Weights of a small GPT-style language model, trained from scratch on English Wikipedia: a variant of Adam for these matrices.
Each number is 500 + 50 x the weight over its row's rms, rounded and kept within 0 to 999. Layers, rows and columns count from 0. Numbers have three digits each. The size before them is the row's rms in percent of the matrix's.

# up: layer 2 MLP up, 768x192, rms 0.102, rows 730-767, columns 128-191
# down: layer 2 MLP down (transposed), 768x192, rms 0.0961, rows 730-767, columns 128-191
up730 098:512507541503483508426416452417423490467510485472510487414494537541456478410478494484581445459494531412510570551522536422460516446503522543495544571502423541404437494463548531497464494460479382
down730 102:457613536456541538488432541494466532480483459548547462545478508483487545497525432421511493448467448384542526508474506569538446528500557456404445546532464421452566562495552473577492467492605531
up731 104:516484472520507514535521422520524531416454513452446448504556494532527466518593394431493465487505552557467483552520519515456444503606463480425521462465460427604472439515483479468497558483524487
down731 102:472574476581438482426510545477489503516456553614498444506515452488556550491591510470492511477468476565549483474517605472519589513567491509558508488481532465539439480612488434420559500446525451
up732 107:474557429488376536461518570490458482504485459512544484484517477520464462495433478477513579546523513533561541428528443462466455545576506463494475431429479495590403435460589556518493476466575539
down732 106:519473537480482434541529530534492528588472495490538519451575467347517469454520454490512523454520484477512528519504435470646511583505459535521499466551495395454431506567500491419511535514532594
up733 120:538580532488512564489367443521537516498497443480502601402530426545583466493494475464584570477540521487511484398495434495466495462525573451526513438493498331544578499462481533465404548468481540
down733 109:502475558506374477447515505468549559485551562498499481556530604486450443471460410523516525485485475593492539472493524572528467494494542426426528449391441505471572490383455552516518486457484481
up734 096:555355543512365533467431431511503633382576492507587481483550565562447499499406508403461576537516453560490465451430536521487488515484513545571563484533514488482425427536455540492493557488481573
down734 099:430513514486527484412461581571472435529549536546408457479528616553590498598447674449470465516454536487534456471531506525486525540476497526604552495488489546446547480503515489514531420486590492
up735 099:422504500574495495473481484464470498459376499586483422458538477513665565516517531512490458557523532520478403537434494396452529519484489568520534422461544451517402486515518466530541550414544513
down735 098:548522610479509425489523467578535592469564496515513510569399511535531546575470553546487506443540458465447494629509589507498391462498494488543519552465443420454520435516530399516575530576490532
up736 100:526503454601469509512529476561563378476466565474534491497406437479526458489467447498496493520489527473494364483590539525443553442611535538519497437504474476576543474493496489537591544500556451
down736 101:506548568430400518435434449498482581393533479466484450505585440501457531500384511472467489544427509511430543409516515450595416508452486517393507507532428454540513491422532450491518456483459441
up737 097:479510556491533470499539547542406452534484549475486370536555525456517567455542428536517547481373499552455507533525547424470425468545466469503467529430470532534564450473513604454486503413556421
down737 097:429532585552419538504435387473598496493494466407407594486563452535551457494486452434535500565549471541552492431510534578510464612524442525471524540591474584510518522489509480524555462471500496
up738 033:491419432530444489529419487464492457565450528511476526536468479490684541437469519429540491575499514491577496357506500441445496473522521505533401493525485410459415476522556515424519489409579471
down738 028:449541563523554491494544470526522484544624456471495506502428568514463514492465604455410489540489448505448614563623514580456606505406544484570497527430459563415508544463517528532563473490455466
up739 088:504426512588508454540481476404500500558400447459546443479488462486518598477541532448512546550540513410545462434433585555470531526484493507450441500469494494428490579457534566441478500491614532
down739 092:538483540368552512454531532487459491550463519471498507456473413482502444466541515493494565509575504592495521549508463505527569456529558458500603534479489587526423515430484626524452527512509466
up740 102:435472568561395477590421521480436544483445507462513518525492565468469600420439502560454500487550450467548443417509483520394490495498462527541445499479495559497500402497448577472437504453492460
down740 104:455517425478546568534545538527449535471462515554531493495482450488473462471456495504465519583550542546487450433482463473502406543500514363618543441484435471471573485403493534425429520534488437
up741 116:492430526467509424471505519518461523535528531579484524546546506493489474386589556509621515511528501505569506508435546480454506451508509460522426514552434551485434530368512434458528429510489563
down741 112:487578547548477485505624525444506471485512517441467522539558427496469407505463572521542474483451514467423534505498542496512569497541532533571430504498505463550463458594555599576483370548600487
up742 109:466533469547460487480424498448477552448392530382556470519563544429495526535411470509524481642452503435555496456444538529523560451471501504433506477450534585470533450474448566404486506420555480
down742 106:539464528480469545525451367553532470509491552423500456462479492462518495478379451446486466520520444493454435474531538472503447573547415509487482511516481507641516501440411433517497523512516496
up743 104:435516477468471474516474448453464566510533560615605450492519404560587559503510524467499462459419508459462538532454555489498435482494405460516417436487472519440588518514477502495432460381504522
down743 102:522489523488563498451494533483528484462526542489511487473551512619529505605484526519399612492523464560503379490533501547514544525429493532532455461380523502428531562512472603604528403490502512
up744 099:524410536562411485581465416494411490484588539507545531544445548403508460463507495475539455505493522545471531450428566492525530498487463398471452444486488486445513468451494570413539514476509352
down744 101:531478548456455460500400462533560493476553510504523520559613526469470473444599425491460496473458477484438470562584540481483450481515471436479431498421431549495505497460417450551492516478571557
up745 091:461457443505471518568509480476527513472526423492482466510510435505479447457481511517482546511553564511478472525579457484497465502563453561419479413412465500476567495490481464540488453520612451
down745 094:475493506429554465567511534480553495512524558468444474557384550478422463520468599448500429462564496505486634491503487489535486543504461537533492603475540500532466463540555462530462553489625516
up746 106:440538384526513495526492415472504558512445634578576443391400467523485576550552506492523442520493473452529445463535520483379510434540545414544457547576422493521550481451466506496438504454539469
down746 103:483513475504552431512481467496552523385536470559470541604542501450529477434409462583489556502527473440418490561527531556525535495507463520393577517441446491550468588546484477483451461523438527
up747 105:487505462523541323450556527465496523470474466542466587550450462442433498482411512537581535541403588525628563485461518550526554515453443555471371468481468514591459521507548446445466492521504534
down747 105:501491473464606451498524484527504572472559483527511499546469453378578442526524415536515462536505512437494539467483515569490436551533547409484478477499630400463450577441433475501477485408466533
up748 085:505496470489488480546430469512495500511555484528583412569442538523513422530569412541449477555494506518517363555447470510448503549497477485484513490458422535461469470586457509515453480485495518
down748 094:484614498492529527424473480502552447545526551452538525560515565476446471555516552552578431473488419542480448479472438532525486528512458529560534602447472580414463535452532502502548474473455496
up749 108:539493446498457477518527481533537574499505572529475477497455535422468484376577476518577477554571488495591514479423395480436564434443550576543541462533397542488471432549561499490444512366505478
down749 106:436472532469511471499547496587454453438456436539534474551451501551529493479338569492513410414490518553540452458449501470441516585453358477593442497459573461503537516482445565414398571582471487
up750 100:471428405561458504504420574480517514421460560489486449431497528619424507518435568479538615494579575372524434446476448496490554477590542566481534502574451518484597541452562542555449461379481503
down750 101:565467450480542464497530423493590409471479467410541420468548544423501523502543469506488523496490536474445501555557508444507576434560628442512457596483547540499575573539519514479528507583460497
up751 094:400467410582513439540532522572435486478519483446456471433445550476577513539457494454498486500410503439566386429501524516443573474468423463544509413487547551540568470528543567491465539401548526
down751 102:455567505517537437493484453539435555501592450423484453492482560521462467466503584566501457471525528557417408522523488539469456488483475487495519405363580525437500511524552553516511375500494552
up752 098:526436417529522508596479545515428457458494537432519506567560452458465560398524506455532460566576594483473456498481527492425509449497540483559499484491438481452566469523627532473503574526460629
down752 101:542535562506555539496547560525523496450456552500514543557478507523501436494504488579462516497530459481433488576468494507479454505560555509596505498464555408552555441428480519472368494471567516
up753 097:517517412558485513513488494382406530497523458489547495443535584585482489508544571489580513483513594503523510525499465523440532528595386413561556480494514504428510550477581466492535555511576526
down753 095:526455440621557498589562567514467550511509423500521545401514535483495420522450480500419442445498549503450535517583429588560496511507504433394495552453617471557568483468464438534492512452463444
up754 106:409507537516524504488470557499522507507472481569566551458465521453466511500516417587588550465491493505602455515526538524527527454556431458493466453433524563579440488507528553460438542453475527
down754 103:470464524569470552550479431440462503572476520488490514550412509583433489549480431485479545512484427488484547512542535522497495542447486477453483507420624518469632455422490448530426485501450476
up755 103:498528460542425515549470490449434504358510503559462506548499512474491522429464453471604578519624521460584477513487429482488481450566429538496453556417552466563417479545538523429588536544496420
down755 104:500428518572557434532501601496514479446526553513531433506479522451503512414496451543528474481421465629572486540541478562544520557420548481573482488412564551538489499491557553534493510539460446
up756 101:513538535508532472582419350478443561338404600595496539479441449462475488488417478504530513486440532528524489511411435460498516437551519486481543550595504488478472437484458518462511536401568465
down756 100:530395579509540601463479501452483474494540502490378563504424514481483492480494491538585515467540488503502509518425408506459478463601499497459500497495474523465472504634501560505550445487397480
up757 096:527505463562536325473521521436612517481381492549463423474579440481507524420442584544519537477472547504483474537475540522398437432482449509461514410510396435553492472538539430499444473488431493
down757 101:469532523485476430499539508444534560555515483554419524512563448436506489518481519579477517435562499492439467569542560435477494513577539445559476571443507540505530441507457395520564598464526505
up758 103:481497514534433511553462539505441452482466539517452400477431375532517624453499442497480513553502491535476510477561538477481435511487543592470468387506431541527425483503495486540462466476471555
down758 103:468570591483474476454436557502518437452579503484512480547439525525487450532570521505477381522449484500517348470552564510428474567436385436511440456487651501548502490520496488548483446441501539
up759 095:435508574659475521489519474466627498497549439469433486449468455502449569460534551523548486556465477410499542460394406498506472591498496579485498513571440565431474466535523447524404444479550541
down759 101:586471406541509440575503397460531605476564476492527516469377494529496495510472490424456503501536560521492467541514478533493494528464464502496463375427495420516647633546501482469535440503480623
up760 107:438431561628432512555511468462503544449440558582456428522534438498560567514483608432541563524500535435560484414461518433455409546475554446507577528435458446560462412509482405507565509437497441
down760 105:506463604467512510454311405485561538494536489499486448525601370527509570453531495533505505506555487515415505451548515499555505491450532455372497471455504464508497438542390507517496571461475554
up761 105:525455521525416438489502516450411570430513576484567499491425574482532503435454423560569437486398475568520519415595466523516504486505443464648524449470520365457504490554451569490535495514515437
down761 102:474532553570421563435545433457498508526536458430566501511578496492503573471552503415515509542560463533586494415497493538460582460506577533425494534523505539459482476559487494406542484476498395
up762 108:432504428515470453427440532399474569577410445580468554616448458509544418449525538456525489561444490453577507463432550478546505438490514408497542566536542482466561466451559480504405545434543542
down762 110:517493462429575568505535450456474440436497504503496545426498530574472464539505444518493424509491463506466594505454340474565550504551496442407538520535433576556496462489415498508431466505516444
up763 112:564444457501438506491462539459568591494413551504501476570474524522514509399538482496512576489520520528475451413520497459489467553495514511540486493456359431511417497496511567526496503436425484
down763 105:495506615499530572548469485564516571430423529522589484537511489477456460464511452570473470575486458499441448494476530501443433544503494482479572478536474497608501539529514585596527576502529519
up764 105:435440566521457483603515507559477474523521556607547494519539464540525544486504446535459615549483486570512436444381482382437414597558516510537495425466522475459565518488436544457491510497496471
down764 101:513641496504510500586540487499433508585469479467477437453528485612463598469525611425503425525520535461459521564443558487489438520514473462526527415428453476478572429436425444532566556426564421
up765 102:563450457576476369448353505494466496448481556523566500516450458510494490497475496554496563503540558514483488488461476501510525455420497483530430414520515514517466475527493462560457450501399527
down765 103:478485487458540427461500553515576455551505414424464544464416520434501446494522507393441567478518455484482589506518476577534445448388590531412456646463535467572624544452507506537492441540499593
up766 098:453514429481502452564525513492502492508513466480512518560572584552532412483503529492508635527578568549554470403449431493485473501523432553505484532442514438524577503499583426473449487520466511
down766 099:464434477531505500490479509471494458483437479492453458528587502463493599551494527540520495440474463435511515435426475444508557489539468530573512426507514472560523473400561418453505495448490579
up767 116:453527469488473418418524466492479540488391505505523514424458579520519552527441465549492531564416554440510510463461434515349544370453477508579500446461581517622532449520510566465533491512515484
down767 110:441525484436522488422568436509533438501495458523434565493542512625551554586474529457510577560521442443538531421526525490421506498461536485437459595464485517498561508473497414488577546496476531